python train.py --hidden_size=96 --num_attention_heads=2 --head_dim=64 --norm="layernorm" --norm_place="pre" --norm_eps=1e-05 --qk_norm=true --tie_word_embeddings=false --parallel_block=false --lr_mult_up=0.661 --decay_fraction=0.71 --batch_tokens=16384 --doc_mask=true
Each number is 200 + 40 x the weight over its row's rms, rounded and kept within 0 to 999. Layers, rows and columns count from 0. The size before them is the row's rms in percent of the matrix's.

# up: layer 5 MLP up, 192x96, rms 0.112, rows 179-189, columns 0-95
# down: layer 5 MLP down (transposed), 192x96, rms 0.154, rows 179-189, columns 0-95
# gate: layer 5 MLP gate, 192x96, rms 0.121, rows 180-190, columns 0-95
up179,097,136,214,236,161,221,270,223,206,224,210,200,151,164,152,82,261,182,205,150,168,194,216,146,124,203,224,160,153,217,222,197,177,176,270,248,202,212,245,280,229,258,220,116,250,149,221,164,205,247,210,229,136,222,286,202,236,171,217,98,185,209,238,165,191,191,201,224,206,174,191,124,167,219,189,163,198,193,234,265,181,205,129,232,244,158,213,210,187,238,163,234,226,216,184,218,195
down179,099,221,173,231,284,225,227,166,218,194,192,179,165,246,147,221,185,224,289,215,223,197,151,175,110,129,256,206,332,231,242,175,228,203,252,184,228,191,203,243,196,239,191,177,248,180,185,189,178,155,150,145,212,196,205,215,189,163,196,187,266,203,217,196,144,182,182,215,152,234,174,186,266,219,164,200,264,196,225,243,181,128,130,97,163,155,200,200,226,269,150,251,200,166,234,192,204
gate180,099,180,173,189,263,147,222,196,235,152,165,206,183,238,149,204,249,238,211,194,212,240,212,236,219,208,175,153,167,186,246,273,209,161,183,234,164,264,197,193,204,114,164,134,203,211,227,287,265,218,225,186,166,268,215,128,227,181,220,153,252,221,150,197,188,284,161,167,193,164,178,205,160,208,224,241,167,153,248,220,97,248,143,182,246,209,272,156,209,269,244,192,250,202,230,209,146
up180,098,202,223,192,147,219,217,224,239,233,151,238,169,180,191,212,172,110,185,150,253,202,169,148,157,173,185,161,145,179,217,102,240,212,166,203,250,205,190,181,218,174,269,122,252,278,199,229,275,222,172,122,250,146,212,206,191,158,151,184,205,168,144,168,270,242,229,164,169,204,195,224,211,231,209,225,179,235,215,180,283,132,190,274,241,198,123,193,254,201,260,200,172,247,223,201,189
down180,101,276,298,210,223,112,229,217,156,218,207,184,228,259,224,185,186,171,189,184,233,197,294,173,196,216,163,213,224,175,149,216,197,127,171,204,200,257,275,240,163,215,134,245,210,116,185,212,264,248,150,239,228,206,207,252,201,191,222,266,228,159,163,197,204,200,196,140,223,194,170,185,262,196,162,185,171,180,199,164,180,143,240,152,82,229,148,188,190,166,187,150,205,242,259,195,222
gate181,099,193,233,164,226,200,203,202,193,182,134,193,177,209,242,202,182,223,259,235,190,181,261,207,193,190,166,165,256,130,187,190,240,149,195,232,237,191,220,241,227,201,173,146,239,217,210,172,216,281,173,281,222,204,175,162,224,175,192,144,211,64,216,232,281,246,195,123,209,214,173,246,250,182,215,200,216,208,229,220,244,128,175,159,204,149,285,160,127,160,162,241,178,124,155,134,202
up181,101,276,83,151,197,127,328,211,202,190,181,211,176,238,242,160,226,242,161,206,234,160,154,211,205,152,209,221,189,184,222,194,228,234,204,277,202,276,226,251,235,169,168,154,204,182,213,185,212,225,134,267,192,128,176,210,226,212,199,217,174,189,219,257,194,196,278,204,265,226,203,234,179,186,229,223,212,196,188,175,210,151,119,236,196,256,221,212,125,145,185,220,192,193,268,152,165
down181,097,214,129,100,206,200,203,200,187,223,209,173,156,249,217,142,265,173,277,213,244,165,207,273,169,230,187,226,218,233,210,186,214,185,215,256,142,201,196,207,243,254,202,185,161,193,228,128,141,261,222,148,244,299,178,259,232,165,245,129,160,181,170,147,205,189,237,170,242,271,126,239,197,206,171,220,247,188,207,180,170,207,201,199,177,204,162,128,172,223,199,226,195,242,283,189,132
gate182,103,231,142,239,271,187,147,176,208,140,144,242,192,194,230,229,213,259,207,213,179,213,309,205,171,162,229,140,211,186,212,254,278,230,225,166,210,232,211,134,222,266,200,109,132,191,156,267,243,151,179,212,221,168,215,187,196,171,183,239,189,232,110,165,217,250,217,157,176,180,114,239,162,186,193,235,184,190,251,135,169,130,204,210,209,195,159,184,208,174,191,182,198,218,209,268,267
up182,104,217,147,214,163,224,181,146,232,201,121,163,167,266,176,207,203,165,257,224,92,208,272,194,186,225,204,213,196,185,197,233,189,263,135,198,236,220,256,268,250,181,192,200,223,142,117,206,163,143,171,219,225,167,141,220,214,178,186,271,179,209,199,174,229,224,251,222,253,199,207,187,203,226,138,222,238,254,254,217,197,184,213,191,143,260,223,221,179,224,261,296,138,146,243,134,230
down182,101,220,285,199,146,154,222,192,190,225,165,208,225,203,179,129,217,191,230,219,239,113,127,235,246,153,189,141,238,194,159,142,212,255,255,185,210,232,160,216,184,178,251,268,204,247,167,230,180,185,158,128,213,218,216,196,227,193,106,155,207,227,132,161,200,190,224,304,183,194,103,247,230,234,184,199,204,210,199,260,244,124,188,250,225,161,220,237,205,236,202,168,237,164,169,219,243
gate183,095,222,189,167,174,176,250,239,226,178,223,144,230,140,213,238,192,184,147,117,172,144,152,223,203,257,240,209,213,197,75,146,186,161,184,239,141,167,211,212,238,197,178,207,191,189,223,248,261,213,141,223,248,247,222,135,233,237,188,188,144,183,191,275,200,243,191,214,173,211,164,203,277,247,231,215,267,224,226,249,213,134,195,213,133,135,224,185,224,192,271,244,168,245,236,201,130
up183,098,240,187,160,135,162,208,164,221,239,181,179,235,219,212,153,218,226,160,272,204,179,213,225,166,236,254,297,113,183,208,184,243,171,221,180,119,142,138,223,178,181,140,240,201,193,198,186,155,172,261,246,256,201,243,181,230,114,291,179,166,223,163,254,195,221,179,234,214,207,215,239,294,221,197,224,170,263,193,249,177,185,213,160,231,180,162,186,187,268,153,187,173,222,130,259,192
down183,098,159,256,199,234,209,164,262,176,278,164,220,202,198,269,121,189,221,131,272,179,190,203,169,214,244,273,156,194,243,237,236,151,182,138,195,179,278,144,163,144,224,161,150,214,176,162,232,221,173,236,215,234,224,214,199,136,209,184,157,223,183,240,112,231,181,214,118,206,250,195,148,161,128,191,295,190,201,211,207,183,179,270,180,202,249,194,218,252,186,189,179,177,222,192,238,253
gate184,106,182,214,276,206,223,212,160,198,210,195,193,208,179,253,165,114,179,197,176,209,209,195,211,196,215,279,183,245,220,186,159,242,230,199,214,266,205,235,232,146,186,124,195,305,157,208,262,149,219,213,139,145,189,207,159,226,243,153,182,270,191,245,211,213,214,170,236,148,161,256,227,187,183,168,207,206,143,269,290,153,184,192,161,190,79,231,165,183,261,247,143,201,157,186,198,178
up184,106,224,195,243,172,307,163,166,219,148,284,132,209,206,186,226,208,241,270,139,98,292,179,268,165,225,235,186,184,225,234,152,192,209,99,243,227,194,151,178,214,228,203,199,184,217,252,212,158,201,221,203,197,180,164,169,171,175,164,211,223,222,189,230,214,202,209,255,195,195,184,289,219,99,212,268,231,223,235,174,210,217,176,167,162,189,165,214,248,233,172,158,206,192,210,161,275
down184,107,232,135,228,258,224,240,188,206,202,220,170,178,204,143,173,268,202,189,217,230,225,206,228,167,166,236,199,188,178,265,217,247,164,209,235,232,192,207,201,232,185,251,97,71,206,221,221,173,197,243,206,173,193,141,204,177,155,176,175,128,167,194,266,224,148,150,191,236,232,229,176,197,212,204,217,181,279,191,196,166,165,285,210,190,286,145,245,180,188,151,219,158,156,318,232,208
gate185,104,199,259,119,217,153,204,241,205,200,172,212,197,237,228,161,206,151,209,206,192,215,254,185,163,161,267,230,214,224,231,218,108,229,184,244,242,167,192,153,207,178,181,189,192,260,204,193,133,185,148,183,154,211,333,265,221,131,164,195,224,233,261,195,207,204,203,232,185,142,195,200,212,187,226,148,231,212,314,198,162,254,133,171,215,207,266,189,180,278,153,150,252,198,198,151,188
up185,101,249,133,226,210,220,141,209,214,180,223,186,172,128,226,236,187,179,248,230,208,196,208,232,203,133,130,207,188,225,185,206,181,240,236,191,217,178,163,224,121,174,190,248,150,225,224,194,272,120,223,119,213,241,140,149,164,192,145,188,180,219,144,223,163,159,229,209,174,224,216,245,248,208,161,233,211,156,212,319,236,190,208,176,267,122,294,127,177,240,244,198,198,193,181,232,165
down185,104,198,213,171,99,172,142,206,256,165,150,215,246,168,198,172,187,291,193,228,243,236,177,262,203,221,163,160,220,220,201,193,213,113,249,168,145,230,207,164,191,208,301,186,239,167,156,162,121,149,155,265,228,161,210,157,215,212,221,213,176,184,224,178,208,261,264,147,180,226,196,238,228,258,91,289,172,188,202,226,186,161,227,176,217,248,210,242,226,253,199,194,190,192,198,191,215
gate186,101,279,181,250,221,155,191,226,209,244,218,195,213,218,246,227,198,160,183,144,179,157,216,173,291,258,203,252,247,212,270,178,205,201,203,243,205,174,233,134,204,209,174,197,164,163,235,160,152,240,222,180,235,215,203,128,155,108,178,113,165,138,194,252,180,169,192,175,213,188,234,172,186,202,210,248,344,168,157,257,246,230,208,222,152,138,231,143,165,195,160,231,190,196,213,166,184
up186,098,226,145,187,159,145,170,262,193,194,287,200,213,160,169,234,174,222,217,213,207,212,216,126,193,99,235,225,233,152,247,178,198,283,164,263,195,194,188,194,203,185,242,274,221,186,163,190,225,274,167,267,165,215,167,182,172,290,160,253,225,184,166,149,182,217,201,185,198,200,270,221,200,163,191,114,220,185,127,248,221,231,143,152,167,253,208,176,242,208,210,202,229,213,179,275,269
down186,108,216,199,169,211,202,137,208,225,244,238,212,186,209,185,186,225,255,239,203,221,218,193,225,196,182,243,213,151,184,260,227,230,201,149,240,225,121,225,237,170,160,405,234,211,203,173,226,146,180,215,173,167,219,150,122,156,219,184,199,192,217,189,156,190,128,209,204,192,218,147,194,169,200,169,180,260,172,193,213,283,276,174,136,271,182,203,185,162,183,216,185,252,167,208,226,241
gate187,097,171,210,181,219,200,187,202,231,208,177,187,204,214,203,123,205,208,261,170,145,175,179,202,222,232,225,271,238,255,190,153,130,222,144,270,221,228,170,225,141,242,129,198,214,149,115,214,233,230,223,197,274,257,226,237,242,250,215,298,157,170,226,203,252,176,247,204,161,223,175,133,191,226,215,133,261,199,216,227,112,169,223,223,224,210,164,182,198,151,153,186,227,223,214,136,109
up187,105,157,238,171,195,255,197,249,196,246,241,250,223,180,269,210,202,155,114,163,171,247,228,160,175,296,271,204,212,181,177,236,198,228,236,176,226,248,170,170,224,172,188,161,197,276,117,243,215,248,161,292,202,136,155,236,196,158,169,154,186,148,215,217,241,214,217,243,248,172,131,217,196,228,176,130,209,266,215,197,201,176,158,194,235,180,159,221,237,236,166,209,177,182,143,278,247
down187,103,218,274,172,201,173,154,162,253,176,196,266,226,210,179,204,155,177,178,201,195,205,223,217,317,105,213,233,156,193,124,169,159,252,206,187,233,212,202,122,269,203,211,272,227,197,168,235,220,154,210,208,222,169,174,237,230,215,217,243,193,206,195,320,164,168,212,184,157,216,195,193,202,190,131,167,170,250,196,194,171,202,173,146,117,197,186,141,272,237,269,210,174,236,159,154,160
gate188,099,166,209,220,148,187,245,191,227,196,231,212,249,100,193,253,118,196,266,192,188,193,186,166,226,172,303,148,196,203,160,222,207,199,179,183,180,245,199,193,202,256,131,217,171,184,236,134,197,312,135,172,181,208,122,236,204,222,193,138,200,135,202,205,191,174,197,216,170,202,108,232,193,150,209,181,242,150,183,211,228,137,209,240,201,193,270,160,162,151,166,193,265,247,262,195,179
up188,089,220,176,147,203,213,287,230,228,179,189,136,206,158,253,151,206,286,119,225,177,210,172,238,143,154,116,225,171,200,203,238,168,145,146,269,239,197,146,226,197,194,202,195,200,171,184,270,185,196,271,137,163,160,179,189,230,207,212,235,182,168,240,179,167,133,206,246,223,222,285,204,166,269,119,217,156,244,172,284,165,189,187,219,207,240,225,224,178,189,175,207,161,143,222,252,210
down188,088,186,141,217,206,198,178,186,171,236,206,173,180,219,245,251,142,171,291,184,186,120,137,162,189,196,196,211,240,197,248,194,236,156,199,223,154,176,198,223,190,241,218,153,133,237,188,146,249,252,288,194,187,217,252,269,241,208,273,223,184,156,114,177,198,134,156,171,123,213,169,144,155,170,255,209,292,196,218,256,234,159,198,192,203,245,202,189,191,217,244,241,281,234,195,192,182
gate189,099,179,200,254,171,199,215,185,216,207,196,167,206,217,260,220,223,220,198,167,139,222,129,156,243,137,254,200,187,176,168,250,191,193,254,242,156,214,209,173,182,269,124,120,220,190,192,150,174,242,222,140,172,222,226,214,193,180,212,194,208,203,273,215,229,187,180,190,189,155,245,211,169,246,295,119,160,187,197,256,209,211,255,231,273,304,165,186,152,224,172,111,164,190,246,123,245
up189,096,189,188,198,192,234,145,167,226,228,264,179,228,257,208,167,191,184,227,130,193,170,211,239,188,225,150,166,213,197,196,185,161,174,146,186,265,114,256,218,285,184,290,174,233,180,193,202,144,141,248,179,240,222,240,232,182,161,148,176,151,231,197,226,204,205,180,230,260,202,196,211,225,220,182,309,120,136,123,226,171,228,196,198,206,218,225,197,192,275,274,153,201,199,185,159,109
down189,100,188,217,290,216,198,190,175,164,202,265,184,132,166,129,243,207,243,207,251,197,280,219,227,176,168,228,202,143,182,206,255,265,161,151,207,139,118,196,186,181,193,233,214,259,162,176,170,265,205,237,256,226,168,182,187,190,234,141,202,204,175,153,161,280,159,145,250,145,154,244,185,213,240,200,181,135,132,183,187,206,266,167,136,249,243,200,215,231,273,156,213,212,238,235,183,188
gate190,098,209,191,140,208,231,261,180,229,210,220,253,197,204,137,239,274,223,225,167,222,231,138,147,158,227,273,227,175,223,186,199,206,227,218,194,163,154,236,215,199,278,189,204,102,202,223,192,226,225,252,174,159,199,238,189,141,242,245,144,302,148,183,201,182,222,187,226,201,139,165,170,204,193,180,173,210,156,205,184,245,152,163,177,186,190,179,102,220,185,169,205,241,231,241,231,345